Weights of a small transformer language model: MLP 448 ReGLU, rotary positions.
Each number is 128 + 24 x the weight over its row's rms, rounded and kept within 0 to 255. Layers, rows and columns count from 0. Numbers have three digits each. The size before them is the row's rms in percent of the matrix's.

# layer 4 MLP gate, 448x160, rms 0.334, rows 72-208, columns 64-95
105:083113127127121110157114107175143126153114106153173128161086135126114125145198163149114146112130
102:113127155150073154127133139132164149152089118099115131137116141113095104105134172109121111122137
107:115101131102129149112118159108133118161130138134136148115143134121140112114152125068086114163146
099:135121141096150153134144132145137126105154136108158103146102126143175113151132098098122115136155
102:131104161160174104118124097144116120145109130159124100127144102167097146122123099142127142138158
099:140087129096157134133106112074108135121128118137083116105125116135180122112082103170123142143188
105:121102120106124119147146172142110142151128154154178137120155073117133163142134113133136091150132
106:132104134114103148125124164138127111097132147115109121159097137149143130165129168175109137115120
102:123170102116094130117178112105134126101123143113140137133133127116111122116120104101125122134131
106:128120106159100086153113175148135152173121138108144165122125118206103115126144169135091127161145
095:111153118088177130163102112069138125151119163143090130145161090148126138159103119129145136110135
116:164115082123157153170120140080138114151149088166135124114141159146115121146125101183112107139116
102:107116078137107126145110127144153156143146096092157106125165134135144117135123112132121099128154
107:131107136127097067173167160158133116120169087149135132101146119095093142135151130153104104121107
102:106086123121134160149120135107147127134116109126141122124122139164122099150122145105126125116168
096:145109140171085096087148169071121112159145158137138154130140189145114096125176157123142121088148
102:151157117142151113135127112112090140139136132158104135154120136146115142145119146097173106124117
101:170098115149109130108110097124092140125118131116141147119140118163152107127140102153118132059160
099:118129172165142151120085138159095149156172112119109158120143138153095141145115136159140132069117
104:093125108120142145061153138103125147165144137123135078080088117144130165148181112138136159139128
101:125148133114139106156118123104130124136116165134112174130090142109169154142109140119116112123142
094:083127153132094129126100167114106147150118139153097141166118120125116127119136136115142175093181
133:094081198135128150113123124112106153108102140094141125087119119102148137115175103131164207122184
096:123113097117159124050143123158110136115126146132068088181124098171097126155173154168144133136140
097:108104121121109108126139098140143130098119112167091116096103123118097122164152126129100124169119
089:100156135127128150146174130173150117117139122121162149125135083118114117138119109127122159102166
086:099116124106140112079134147139160203101129116147122198077137135161139139108090133132124102116180
099:115125150143147118105096133156149134170100116130128103153101149136138140088122124122157171095142
091:113128117130108095117136160130113108119127130094144159088140118137131177083138147130127162152143
123:125087096139168151151090163162135124144061130166107167138129100123110110081103138138121130114098
104:094109112138152120104092135148128131146104106114127075090122155162121136092111129092153119119097
094:171140149157117150087159137121150132135134085137125117161136123137185109122161114152121097141131
104:133126119104133179161145111051126138100113113136126162127127144113158103121181117091102170091139
101:105091153138158108118168101132141181124124115148069127139099105099113111121153152137174164099141
095:138118151148120107135161155132145128120120122142121140120119132158128096128115139181108138126118
104:076128128167188136103140093112161107145084133111123090142110103135154127090151132172117144105119
097:114073190092145087143159114145119113166105082135121139114138149127115141098101099125127139163122
098:136139126123098159140131127142081112099055151154142137137129139150109096122121118175137170099182
102:164173092080166148103137098110155139096167132138097079140147134143126132102127146179147164063162
095:120112091128118088170113145133121151135126163146114097132144111129123150119128145085098123137138
101:107150127152098146120098124121112149134106137193155161106099146164130090129145129143146142125142
101:144141137122157151122151122076121166114110153139133119099117118177106127147103123113148176122075
101:160129087140085105105177161144129107146139073125122141142139122112127128149154136158130187109111
091:136099130130110163142126143088111123164124088124142139111175160158133134140142117114092137124100
098:155120108089176127137148165120153125082126102136157126093099140154129160109143132146118138091150
097:134164103143122175111114140112120087138123111134105110122104172182100141126124095142089086149120
105:086122101150167100138124119129086128142118150149110151158135149104177124134130149110119117076135
093:111117137122106131142189174117159134104159133101148101136134127154131175136111135124101120132166
095:106153137167133141077138115119139107144083096149138124113153145166123129068106148115147100121118
102:107103131114132113088098114101138085150124160161107126150134119079131115135111125109130150139100
091:154113103150150126117117120155120107114127165148117136100102164120116150117137130083173122127158
104:156136169150157142111167135121121125111145170133106147150095115154112167104140122119105116118173
098:110114137166095122170140161115123162129136161152166207129133167129094149106156165090118136119110
094:168134101133129117142113138151144143167134158121160114147091148138134098115115138120111100118193
093:142144192158162125105105125101102135130120171155128123139095149200165098127141077096167128127127
092:141125155143119109170128071131157117064119160113149133124111069108133099126128139111089095124153
101:174117126163083160134176089109131140156148139105168126139172144185116122091144144122145136116119
095:132128106136139105162117133074135104096082142119123122085139162173116152135167109137122160118130
095:151117156160105104109176147118134152128128153121125158190134190154128131122128104099128148139146
132:103114102099109096143127169132094146141113175116134179133128102128152174107133102121165113146111
106:126129078137127096094099099134063116143103127161146114096122130145195134165136133136130114132156
110:142139137128142116100059136164133130145125160154145111144147131159100130104104111109122143127128
102:099131162148105117101142123078134150123147114121123180147184142152110099137136169131119092111116
100:101160137108129139140128132126111138068143098073130137104148146161064114138085111136163138089123
111:139158143164127135145146130140071120139098124107183147073148121173129124080073120157104098157152
114:145144148123098148146138164095126159146118132099148085117109131103129148121121149155148151114170
091:060130142190173111103133102102096108145122168100158125139144115156160088132178109110099136107139
099:175142116123124121086123109117118113126119138116084121086146123115093080140121175116149139091138
096:099115099120133134152092143137172121110109135147109103143117175082105126111094158137134110140088
095:095105099132133140136092159140108134137142107093134157116110161134126130109149129102095120141159
100:100135149124172098158129147145149131107119119108121131124133129144169127112143132122113130178093
099:172129189124118158104107124139118096137117108119138123134141133137136151074093093130151154135132
111:127125122119120172165138140091099148131119162122155094158132090196115116107162125161160140114115
097:118087152135166140124112102094131134145135149128099109144116096125146113131105153141124159138129
098:165174121158113121100102133127097185151126147112119112107079164161126118097091145133137168097125
096:148135102111145147140182113123135092102150126148127088117122160122124104115145152092127142134124
104:108098120101128140120089142114141155144141114132157118090165174122094113103166120115135131148137
102:092142104104114122169089147085137136171116129098135153138118150116102124088133095140131169148107
094:144108151135088114128085157167140104105093121127107129157161172127119129138135100123149163092121
098:136106126124161147122138104129134139147120127155172143108195108073142139091150116181095131117110
091:109109143151089143136087132134116104168161125136111105139121093124170108182142137125115108154125
109:148132142152095129117154129151097107147145099130134134147163110180086138071124127134128175108136
097:097170119150132090088127122095142105130129114106162144120185092160168123148128119122116146094086
100:139093086119124107174122122122137102158138143133146132147143164156098108166160178079134167101115
101:137144119120154109143061139133180134138135132098145131077124149187161141101145079097136171125112
112:119101125061117155132140145118155126098086118145139158128142161178120106143150107113173142137144
089:119161185157100131116104130084158139151119137093182180106130132135162106105112079136112122134156
093:117105098141122150160120148136124101102078151078092126139161120165116108135140142121138135090103
096:113115091150106144111125110145113131107163126140157137176145116143108098156125150137079147122131
110:151108137110101144119202137125107089135120078097162132095101153113091143082129138113154190143120
099:161114112082107134136109107129155075087119147117149157102114135098103133080122080166133109123148
096:148101112148117124095133138156092144123098157118118099164167100110119145082159141146126149122111
099:117146112129121148127135110143116136188107187085144118143162095173143129138111127155104124120126
105:088102151155088135117134132146118152139150113180107112125137132148125157127158129113075104146128
096:137119133113156123145131137129105089088127172119110117093126134145121121085135122138112120146118
106:160117153196108161167076123162093134149095141143073118123181129166055149130126103161116148110113
104:176105129097089152103163100117117086135089111114167105120164124138106123115120133124171143106139
105:146137090121108183153130098118073160098124128116166116099167101145157091139121162101141149104171
104:171111100153127130177108109154082158134120099112080110098133150133115149136127113133081126157114
097:120111111167115142118178169143067135158125133147113177147153141103110121114123068122114146115141
104:150110109112116127136123151081169102147149118113181158145091122153182144148107137111140106137201
100:130153075131142103143156134108106148134121093102148134130113082123108151132134155090086143068149
096:176117121158143141160134089121135121123111134079140125098173129138131091192148110076139141085133
097:113149141124134144141119145101121127138164123132128124129122092126153128103150116109143153137138
098:110114111098138107204090115135149095157167146098141116162126098115096124160126107103083159104133
091:154123124102170084116108140069141145115124137154138143140126142127129134134128143111122035101140
095:129120130123134091146114159162167116142112166135161137131157164143136053149131161099101150162086
098:104112173129153070119143117127127094126113136127125169162146097129157158081123105107152129130103
098:098090113153130102153108097115108128102085150106139144126122128140151138118154090149141092104145
101:159139151133157113074125136161117124095139119118099113166104114159113121114112124149144107140136
111:127122116153140160133129128142117130082143142154110184130145129124141123116111130130137150109118
094:160128193101112201130142157082122112149122118157135105153149109093081094130124095143126142132157
092:137131145137126123118160134113090137126116106111124133156140109129112106121161146089139147071148
105:140128119126129163149090167131105131132140084099106118123093146162141146120126083138144141158151
094:142110144107158126102119136136090154108110135132123107140103105140151103097112112143124150082130
083:118128120134092124144146121142153109049105148145109119098116154102120143138152137140102109088095
102:141115167145127087133101141125106138105126103124065127094188134145103137126120143147140159100146
105:103085189130096123154108150109141110153088117146109110167146193134110141138123112106094151118153
096:118076138127174096143173109170093150147109124118111144149150170148148155133154114145125179164149
091:131143119116120162130141109135146125117114158104116117110113143145133154107147143154159155093137
105:126125175150132093109130099124079129147128091163164132135184144103113150097130127158131117120112
098:104113118144140121112127109069122123135145086118174145113100163187107154085114159121114159084092
097:117096154084116106117157159134148115106145125162167203143153198104112125134142114174100093140112
112:161108134101123175108171111097112132137124115166128136197101150158105122137135164121156131106152
108:132148144164080138094140100146079125137152098075159101118166147115133090156121150114096152131164
108:125103138111124122118112171128133099111147138109162128170103125107135123120131163174116127154122
116:132105108131120150162185126149146126127147070158073110142112112122128152128106169156127185098114
098:116110158114121110110112074105141120138108136125104130126088118112174119097109141100117131147173
098:132161122167132104085131148124126122131103139161097141099185142148128097149146101072127131138120
093:106073154126121136163162173148104102130133140181124090105094126101107139114114141142136128111144
099:054117126138110163081144153095101136116170120104127178143114133144155145125121154107132104102153
091:140098140102139127090125131125123162123091124101121144097139148119154090141104104135163121116123
103:096129108136131147108150075115141106150164097135177087101126121139119127131143129110126177129124
110:120109155124147121157128166150106129093146145136116137153100160122065164096066180118125125090094
100:125159092125068136180124140171127153157079130146133114127116106119105127147115127140106140135170
098:075154136137120127081134165106160167091126166109136135123160100148166140113139155133144087130150
095:137107128099100128122159127118126105103115125138097131097169137157133041107175194129108138115123
# layer 4 MLP up, 448x160, rms 0.341, rows 72-208, columns 64-95
093:140122158088131123110128128111110138085126124141135114161108143123136150110082144139170141076097
103:103148126148121104097146127111139101136153087115175139141132115162169105136076139133135072113139
108:102145145099143085146155105140102120145128107154148111134146193155131092155135135120119150097101
095:122143114138145117106150166144150095081120090118145161136102177074150131118147146063133109076131
106:144145119161152163127120107147103124129140159141134158109139062184132114098091114123155185123125
104:115138100131204141148108087116137136171135121105142156183115158130101139161110104148142120088109
103:103157111121144133135136153085157112150106156151109110142102098073117096130130122108134131174096
103:104085124167150123091131135150145125091108141140171130138079126152132107108103111166160130109123
095:134147143128144099108107149148149134136101114136159109124123112112183118116096100101158084154132
108:144139135156172109153159104116108095075150151139124128139109116110158124138144147113144102103154
101:149113135119110184134114129144123124088108136142135137129131145111142100136137161118121141159134
106:162092133087162159112155102110135143125171125110144126112132093109112141112089132151122090136143
102:178127105161079133114158098087122149115136088118118091138110168152130125123115143134123108130137
098:124117095086116139120178126086104132144105162122123085118130131091158083110166135098096142119147
103:141147158117161126118144115186156142141099104173129096194086110155134129133146151111133126107127
106:108115132172133114105174096116166157165136132111099141072168164126124129093137184134139139105155
100:113131119103174175157105133158140130109130115161123109129109119089128157151120164100190096099117
093:108151155131117103126139112135111124163109098155124142097155152147151108123129123162122134112089
098:145113150097103113128069177114134128137118117142103147146144158126147172129132134093146126101185
105:101104114138097115126155108119154128128049138151133121093181127136133103085140132126118164083116
098:130103153144123145174115090068130127126125102099096117131093098141137076119138131139123143125090
087:133119072123176129133134114110100092118145120143128085066144127100154122142133119113134072133061
095:117105166148142145149144125143096136110106140127155119122180122113143136096157092148141158142128
100:154122138153105140119127158111146114110081111093152132105152104112126165117131111142109112105130
101:176141112150095120106102120167107101111134150094124147114133147096145100159133093120129105148111
089:134134144083127072132068148077137155136148147144168088098139132155172120127142114127120113120155
091:112136162084130117120165101139158114148120102139117138151105108086157151123100123113106098172119
105:097120131088120122095131130128179167158101172104161167156140156102136140166177118148130137138110
100:100123139102090097089083131122124134126126114122094114123163096155137147133098138123141141086106
102:122161152126123122122152114139135163100189067154100123129131149127115115131132105082155166118108
102:168133141114143090144141113121092120125129122149155151135142140141095141102136146146157106166124
098:158120190118122127108096155112132151070178096172112138169136134161139125125126115171099119097108
110:157151141149113133121153098166121133129132122126128074095149104153096164133098126116125107142118
098:087135139167123112110116096091196132147127104120088172112135181118134109138196139085108095144117
113:144148121152122099167150140141135104109102084133109133114143148162096098116157125098126101122114
102:160126109148093137138111130123187162113185110137113108082141165094109145119134158133112112093121
096:141138115074133137122096133156140147101172190142101138134153160121156148150167133116124127133142
107:123142132167163118120113101125145144124163128108130137124101138137100157143114141108109096143123
102:128133152107150151164150115162122126125142103132139143110153111099126142111098129147126116121157
099:112153142131146148127128117167132161147120109150145111115130151064135098146140170133169143127137
103:169150144170149120111133142125160148116097105138139125109132124158149128141141121122167132169148
101:144123132103135143084141134165152119130142102111150112142133104130143090138143163149135117133147
089:128066173113116147120157112117114122123155140097137147156134145111095139083114125085141101124156
109:141159163156127102100142124162146137095114135101100089113104119132122107152109140132137138139143
105:119143124133139140107061084169125137124121128116152138120133134114158124147116142135122158134121
097:127161086184119161097104122140150139149134132158177124075167109122099156114098130112103129122124
102:083106151104115125129124109116091130110116113138083111153111134151171144132149136115111151138168
098:095136094114199145100178123123116138153146150145120082108140165093180145104103137151123121118103
097:123115133140134115115134113096131107095134089107131127131154117127118125123152134139111100114129
096:138108177122132162112155108074132126117146072126168122104158176161135126129150129153099101162175
091:111134105150127178112132127176134138109150109110093144114069178132110095101174122125143083120160
104:148114177134086106104154122138144164091132158125126112104106096175109135138149131128082132149138
102:081135086128105143105087091132147127142103111170105177159153156059129126119130145083125119116154
093:160075138146127115154167143136159093168090122141161131134111152101121156122099146135109157106195
093:135107119139120123156113133188109074105131157099142111160137142144135141102135120107087116173154
089:144136133154128099112077167086126146155132116152170126148128112141132170130143108156133122149119
101:144197104132172133150154145145111145103165125156128131148125107149141127134101147106108099114151
088:119146155082099125140074133112116101133144130107150150153121136095122149179135128111120108113168
096:112124114129145139115142139156129141111111122133091161140120165172108148139097126146123115148154
114:140141129109152137134136184123123170162148096113176156124149130112128161057118123065104117130131
102:120113147113129097123175150159141105188127131094155082126130132117118153144115132122141092173142
104:139127104189154096099106142120121101141109125102132168102162095107156147119135097114135094124156
108:123166105167145142134107099096166158169128128106118167125137160150154137153170160127126125094098
110:137116114107092154137168133099084110118066150177160130137142098084099172098136114139111128165153
105:150107102154144085088104120120137128127128147088147099179110103155166176124157108093128091119173
094:124118099138106115166144152110156094116144121146121078128128135111073158103118110167114155150134
097:141145163151116154107135111115102156092151111152127119140132149137169156082153120130115124131143
099:117121118110126139134094127142140123112123098117171084120147147153123135148119132158136143098101
100:104123152145111127135133134157105095114187133101165149124101126147149121101126103136125148124120
094:145144125137120073092114087148140128134144152220140100169112111151115124132143112108135135137123
091:117118119109089109116152111124162163145114161173116139114108192145111136077140141083114159130133
099:119156107164135074123158076172105111112088178117149143143136134145172138130162112106099174108138
109:118126147115126061087131121119092148115153131179081152127112152107166107137086089119137125108147
093:109137123113110116129187119124127127135100124158118117138094128166183118160143102129164135114140
100:094147179144115152119083171122165122122119125123160129111132147107128152074145088129156112153142
086:117125157113107078086127135163188157131140161118108077147117108147141169087108141144098177130168
099:102116160113069105117102136124152154092115113142160156134131128141134177098086164129133126111148
102:128116099157111136166111136139166115120148154074119113101122150111115137135112135134109109098144
102:169122078123124156145110118080153097086090115139131091128089145105084171119080134142131154092133
094:095118154110101132087186114118168140140150121102101121113143107147138144128135143146105113152170
095:111132136108085170149077149131159127088126110133094123112149108128114092109117121098122089136123
098:170132124152127111160115114157145112109081155072134151129159127134121113120115142094127162131134
103:122123075135100146110192137134130138141103135102133134109129164095112168108086151135124121122138
104:148126093132112114119128165100107130120136101081120154159116094084144144144154121159119107165169
101:147097097097111149157060139119088094129070140125105185170151144147104143132135149124128117109109
107:140133140115185181088139124127152155138131097106148115114113174147130148125092104185126110152093
095:159136091136129126163114143138088101142124124156112132122156168165140106154157169151122101145118
087:141079108131147106120149089174120091152103096107116182146140173138134102132103119114109113095122
093:111141148104124120145117133145116089141094094135162132143122140101173148150114114126132121110133
120:156099128103098109156175146121107064114095105157104149122098139132096140096145113093140168136106
102:090141170118129108107152121131134145162159108106123088126116154153144099066155196093117124128118
098:131117130136152124126148101169093136139113164137119129121137115111159122136137144164137142123149
096:131128119168144110067177100166104127125129131176095093137155129130136118155087120125141082110141
105:173124125165106149096129121131152128105118130130094123145104145084073145128118171151142153106152
107:129135122117156153144144131086117170163139095133179111137134169132163142151151141141143140140121
103:126145099089127135097161142153126139107120162097161122172097099103211119118104172118152106140165
113:171103158133112118120156125131153118139145122116178132142093105150135151109150128120154120104157
094:106082121104139103138144105132137115065103114149139106154129166108146142155120114145110121121131
101:100121121129151135106136115100170177107155129129126140139115123121173135095107135097091106131189
106:130148092089104145148140126160086158124118082136144094088112086123103087152109123108095116124149
100:075109138157119145156118122126146125119073140115069135129162118106150117071130146125110098138094
093:155126146162125129148104115152175110135102135141158142143160107132152138124111108140124117113116
101:091121127150165099140121137158091128163128141148114133123105093138141142132178171131115138108138
098:123110152110122140170177126132117091152104092142101139133109115133099109120130122131135166189138
095:115142122108135101122132142138132124099163172139134162144137096170166117099128104146120090122164
082:158119166093114145141162126150084153136102134115091136131131086150083102121120146108136201108150
104:146171159104087145109140104115122143149164127149097104097162148112126094150120126127109173097097
096:108124096131171090137145116104132171123174119123120113135120147117132126126130118119055091108092
098:162111137118084083140105102135120089154118141173160146101168129132094143147140082125102120087140
099:138124127157164096127158146152104096161144103099163183131120134130151134106125096148137119158150
101:091148081057115082146102121112100165110109107123098123117140160119123115110152170109144102123128
100:139184123140118081127084139157098119140171148099091136141126127121126169137186123115137113169122
100:145117123137150170108124102127147158147156178149153125097129147142101110129161154110119136165138
098:167093116099096169135102138116167128122190133088113144152125143160097119125122158157156118150147
099:146135135124124103133080158133139108120125100103156082115142094152122085123101108178102099154132
101:114119125130117128098159159152101131105146136156097145113135104123149154134137120123118093143136
103:142142111135141119151117113083121111112121129150144099116136122102106099148135121148157141137130
105:144100090128131151135085117082137087149109121146154124185127143077110142112093115173114134147114
100:121112130127123112125122145142104121115178072125158103137137110106150161116113134107148124162126
108:103144126116088139111116088084133158130101116121176140139152138092134154163129154130158129126088
110:120124124126173163145138117164127130128121133175091077144134115128150115090086160144146134144146
094:081109067113141142120200145134134131130153135127067130126119111122148083153177130117153140132162
101:131135138122073140101113120130112140155117115140114120087141141147161144140156116123156139136152
102:117160119144154110138117098146124152132125144061103114117117142143151109095137155133155193108136
093:077056110099133117155098127155101108149107120183095120167171132118146171114098107108117169144094
107:099129117092150085138128119136122109076125178126129123119078136128125160126172128165134090127149
107:075131123075131143114128133105140105098106106115155162153100139080139118142129139160129171133137
095:124135135125109115151089112102132089145133140113138096106183103150139127136110126089131137105141
098:161124090098168144156119148120115104119112142117155115112096128143141109108131096127130172129090
094:103143121140135110167162141088158140115149135094101111142135160137118113132152122148126109133129
097:131137128082127109127106153176149098097138106159162123111134142144121130109126120123126124135094
092:151143142180108128100118119113118106134112134126132112155106127143118115112131162117106132165124
090:093145101168146098108130128133162165132127165095104087132097114140186138138123112113093132092152
101:135127126141133116151095168167151155150127106127123133151085124116071122115091149114105107096073
108:156139132123128115120154132122153174101122117129148135118139073100148172194105119126120170155085
107:181109115138118148187138122173104119148130084135116124140126127133075092123097101115117159127083
095:162162145149104149097111117139127141148132100154136066142163139145099117112165145144159156129165
# layer 4 MLP down (transposed), 448x160, rms 0.306, rows 72-208, columns 64-95
103:079121112149161097142151114124133134180116140135159091106089126103103125127154179105094124146114
104:124091086149128117102113123121093099169099125143116141139171093126100144118147167152170121151129
106:154137094142082133139110169172154102121095152135151153153138112134139126147127090134126125135111
100:121111108161114132135145132111173132151133137105079149134088135140095133128149153121110129187144
113:096110115102152123113116128130115117148093107127097114151127130119135107154159091120137138176092
113:147133162125112107122145139098096176108121162134062136138130135127114175101137160077115102138114
106:151119166134159121135158091121141114111140153120142104117125148132116134099133155099121120109160
103:160176163133106108189131089100146127135139122122123121111126149101115143135135132082119138147136
098:112146114076141102116160130153105113136157137163167135137157139126113145101141154131086112161149
107:177165123126122128149145141125113107158141105157141130099139123144130154130081130113110124130163
107:142114122121156076075151150136117097092130142107125134103098123150134147125138094120133090119096
096:079144147123121099145135147148133105117077101133089132094092107127129143103170153116116139109139
099:122128126135176113130112134122121132155164123123129127128147138144138110105128120115111135064145
098:139129146150110094121128152148175117119149115117162143119125074142125160136117096108141082157100
110:075171079112142137091139147138168137134135095113141144114174142072126157123128093113125126107156
080:130166132061140155158121142151139114090115115157141115165086072149137116171118063149102114125096
109:106140165138118126156116131124093121141128081175095162123157114126139098121134125157123134145177
103:130146124146161109129099134146102138143131140139136120178127105087124137147135145108155164158108
103:151086130115129105120179075120134153090111123112148136140120112143116093109141147120118149135079
107:156102136111144131131117120133127093107162088116118120120080125149135109124123121082123121143122
111:151175104099108145115129113098144116131092141127081108151173125107092142098087074120142136115177
090:108143146143116143150132150104100160125120164129114161187131100159155138118127130132140168087181
097:123100154143126166097115089148104155125125160118142147093121139095117158136177129139144199098130
094:124119118159152148085141098143115105116168129196123102145082145136107109162120104124164108131098
099:087145143112163133134135134102110211107134121159120112103103079179087168133132119125138134154136
097:121095124141147102107158123157159118116148101165097147163071121126094106133097132141149150142157
096:108111059107147118146128209121120133110176152098134177118147165167108081112099151127122107110120
097:143117140137124172142123114130130136145141103181137115093157128132132164115070121132143149133143
097:135136080144140124143134133126154099114129143157150125130075151136157106104155122114156154193145
113:130132166110129099107141143101166120120173177110148122178110152167146137129142131131131147183121
113:048155135136155160125115133158163136113137107117127083141098130147119145109094132114106137140117
096:127124098104154108097136104122141107133107107110151161167124146126112145119132126107146144127131
108:132146125154138134123113141129105119115117103096153167121132172171154104134130145143105139110125
107:128138118134092128119167172113095092132102114123177097140158108113120131127108128132130122098131
092:151119122126146133108139117106145166177145137119156140148085088078165171140117132121121165142113
102:100127134137162128123106147114093151147129164118084138161158145132121178122141166167165101116171
102:069154156126099161120171122109111102105114138107125123155124143107117132087120114168144155154109
099:165095120104107142150100124166080125134080126146112118151150132139110082132137103161120146132141
099:159120151135136121117100113095114108165151149130165098128129126144149141123143173146145131157108
102:152148139094144155089115131090139133124146092121081141135079152152115106154096135148099126139167
108:111123105131116156101121094124137129125110171115155157139133126100115125153095145124121144096133
099:118141124128096111135107137131115128128142119186139136146117134121109128111129093139140122136175
107:104202067078128140069129118143089090124111134128135134126151094128159140137125168145078147065146
071:126109096114107159118141088085104144159133164132122141130149146101124141106131141121108131121120
096:139118093125158102137161113087169098136142124136148110092111157145136178131143132124131117080137
100:141090120116127120149157108161159097131100146120155139119104151123178096138186134147126148126136
091:161119115127118161180119113138179137130117122179143133123096169127117101114115159122118163108113
103:125132141153123127155117139165111132117133100142142110098085091168096114170171106111097127144130
106:157083133139144125113123140117126162121134143150132123161116116149141126129195114132120100123124
108:149150098117134130133124132149104111156079127131112112139111100135130107123134120151118138142093
099:139084144119135120102183103089103155166152140153107161167157107118115129134106170131121159127103
107:122135102130142113110151150128148126120160156122083174102089158120085136141089170086126111143140
093:142112143115129155155140181107116131153180123120165131090163114143109136123070139117115114138121
097:154132090128149142105132112140119161124152134131107118135124122125111126080145164137107103154122
097:075122084130133158103150157161140106151126139135105133058107129122126097138112111139173097162129
099:141099123119145148118164098138143120143152147127131120159089105146134104130121132113119153133117
093:147096126111105144115101136124161135154121111121102167105139131112101106149108148149139112141107
092:147144112151135134123169127122100137127109142109137122138114079156144092093123140114111132122100
105:134139131142118158141099135116111133111157163078123079120105150124142126074155134123128092125091
104:091131126081128171144112081146122082103121166117102105134166205098153086112176154144130113093096
108:162157153127130131134109137101073140157172130148139138171108143173136124149162121174099115096086
109:171101113128113095096111128115134093123170125157150101175111126136156097134155088123133126133102
099:140118125123118117122138173157104116109091147174145101129132143096132098099097128147143154146132
099:141184131140131109121107128131165140122167115104094129124145144145181097128083104127161132110096
098:102137161136130140122145122141130136125103127120170120119108096123090118111074148131083119150113
105:128117081106144096138139168107133200121137161078105106123117112126086147144157147111153076144112
104:110132132138124097145128175130142126121104094150128110085126113130105133141122104104113143174126
102:081134129167136144143107127123107148126167149175100117114111128113128162152127085131105123159133
099:153125110116117161132097138095135153146085122170063125117165177090112118132161141107133113157109
099:102073155121144188137155149129091155131150116109134135089123143156102152149101106088114124104155
102:182116150144116104144089159127127105118167134098152110126150133127122109142172154123111121146095
105:139129176113118116115146105149148101168134106131130134145095126098127093118096107123148157143160
116:108147167143103123127140121155191136153107100116176149126091141156117113139113112167140102147122
107:147125117137172146136089120104101142124157152121089164129151139096118114124118169114104106120136
106:146129166112162139142144117177083149135107112107137160133119089130123152138117134141114132104116
101:127161124111147127125129089132106101103183110138138120140149134160110093113141157118152120093126
100:104135135118117186147114098114116128158137123123131105147121143087135071108197126166151163121105
094:127129124101101145110172133140124130149098142124125119140157113126146103123129117152129143147142
090:099145135152154073124139105127102129148164133115133125108150120149170089125173133120117114164138
103:127144126155141152135130150104105123146123125141153088132110143119137096103154115124127103114077
094:129089120175130107117157087124105107158158143136143131161143138125163123168141153143162139133105
099:078082150133101145146154137132114154118168083145128106126110119134119194089111104111139159103094
100:154131169135133109144113095165120119118131129119148170158171119197152101121104098132135148120128
098:111129131110132144129184120133134169120143132128124135139125129201126101100099161129141098129158
106:097160135192146154081123128163155119106149138109137131108103171066135126118137116095118120137133
099:114144107135114099099121174129068149123107083154128118111109118157144118145123087075140095121105
094:086136135098119151128132133123131146094111122163112116129112128118114123072165077121174144102133
097:178133120117145122119114153128141167112147121142140090143088143116115141128110113145131142172167
107:122122145141120127120088097096113141124113162159099069101152164108121108124130136170145133144134
094:117155090146157122130062114138122189133159128137118114164144134117159109154111137139122117138151
096:172136104108113127129114151112154085146108155146152168120119172146117156163105057147101103135137
099:154155136147134171115110132109154117131121147124134134148142119127107124103136102142138159112086
101:172125173110136119138121150103172130150148131134183148114092139115061109130123145120086165143153
099:097109112159151159107145156146076161163144125149108102077102115156095084125099127118148075154148
090:125112160140119100098110103136144076095120176150096128148130109114057135094120133121083113145151
102:145116153163137160160080143117108115157113135148119110093150134157048125117169102168097108135114
101:076105103118116138121105158117118149120134120109067145124158160128133109144147121136089126171106
105:118132151179113133143116081143132156190115122139130150070139125090094086113130128135128131140134
104:189100181105132121154109123165071101131120103126113130115108119136124131129131078147117118177111
098:133124183169181132106132162107099133148128148107128110127124114169126130142118131147166131115108
096:130141136091131104119146127134141135118179115111190160127114130121110144157094132124147148114134
093:097123105090121126122104104129107176108159142124083108101151127125131112133102112152159110163113
095:148158086099092143115142126110144116175146097140118137128120160109150135071084095152127104140119
105:132148104117140139081097128137121170086123158102147064162121104147157127087110123128167130126074
100:126120131111121131194133156109111118155161083143137091104132130113146131159143121130108140148112
099:141113129107142164105108126093135148109156118138147177100153113147125176101119137186140112123133
102:067133110149145168128088145130102126136123126142143150164120105097143129160129112100122088125138
098:132147101163113138155140129131129123116122114131112160101099094108138118125134191151132166141147
105:095126128132179167114112106141149116132132116099146167120164128113126121114118143126150179176124
106:113130133078104161154157089101124156127131139138104075146119134106102132122125119145101129087118
110:141118099137120128115108126139154080128114159129139146117088136148097159144175062123118122164146
111:117139104120136103135157120126152121125101130117155136080130119165144086123092160129113148110105
088:119147144138109074135122114159064098083116079127114128151195122127116091101136133126141120102099
101:096125111127137124134097141121103092122086165131078105120138079130155143144171121134152127104116
111:115164122092079114112170123180130202142100128135083189119150141085093103138128135121127093121146
097:106143107099138122114084108124158105143133101126159091099126133140122144139140140134103126113125
104:115102149118143153108127151152121151153117139130126135125135115166140131100147122105113095123126
095:093145153132123118111157129146127190105153151103150157109118124185123095126160131120181124148124
100:121139171135105124166157068131148152147118132129117158107137148144126131146076122124122101160161
099:149101120150162128130115152137123105148150132135109111122135106141155116110112096136068137124168
104:117128150122090119117126111094102135063109123089153128164120109149105167126139085137122120124102
098:171152112147136107157119083090145159084111118119127140130085133174151151087104124158141109121115
100:164112101114137153103088114117114138110159131107115127149102106120149144113130120131129144132108
103:095141114090149113154117123111143124109101130119178132085109121119138131128116101108110106186097
099:149134096132151150120123113080135157121114152139171110148118137144124121127135144149135098127147
104:164131157087129125077120124115131134113135168128152135116134131094099131140065145130117158119090
112:110119100149134105160134147141113158170128122142115073103170126118104160081125130126143130113117
104:124110127136119100110150136101125118146142131112099128127091100117112119145087144121125138194122
108:127123117135119133098141112135116141179143122123112148183155135096149093127068142082115106133143
099:099089101102080178098113128152134108133131119135163101078167154086133137136131105141137152109152
099:100139105135129185107115120083110119140115126128112117148109146101145140131152109096105133131167
103:101149101099144132187110132175143137134148131138123140135123139149153157157112077170161161083150
096:129118119078121145143126134089107112133142119117137145117138166131127124121152109135164136120125
095:173123114122117137116123103129126106122103125105106154120158153116158154149183103166144159134133
113:112106140067142153148112133154107144136169094149116158120087134153129117142159097125132136098151
090:076154117109123126069123101101137144115139174143128127111115117125189141086138117158130093156137
095:133107096108141164131150123110128110110110111108124144125115138099082124135098110144131105140111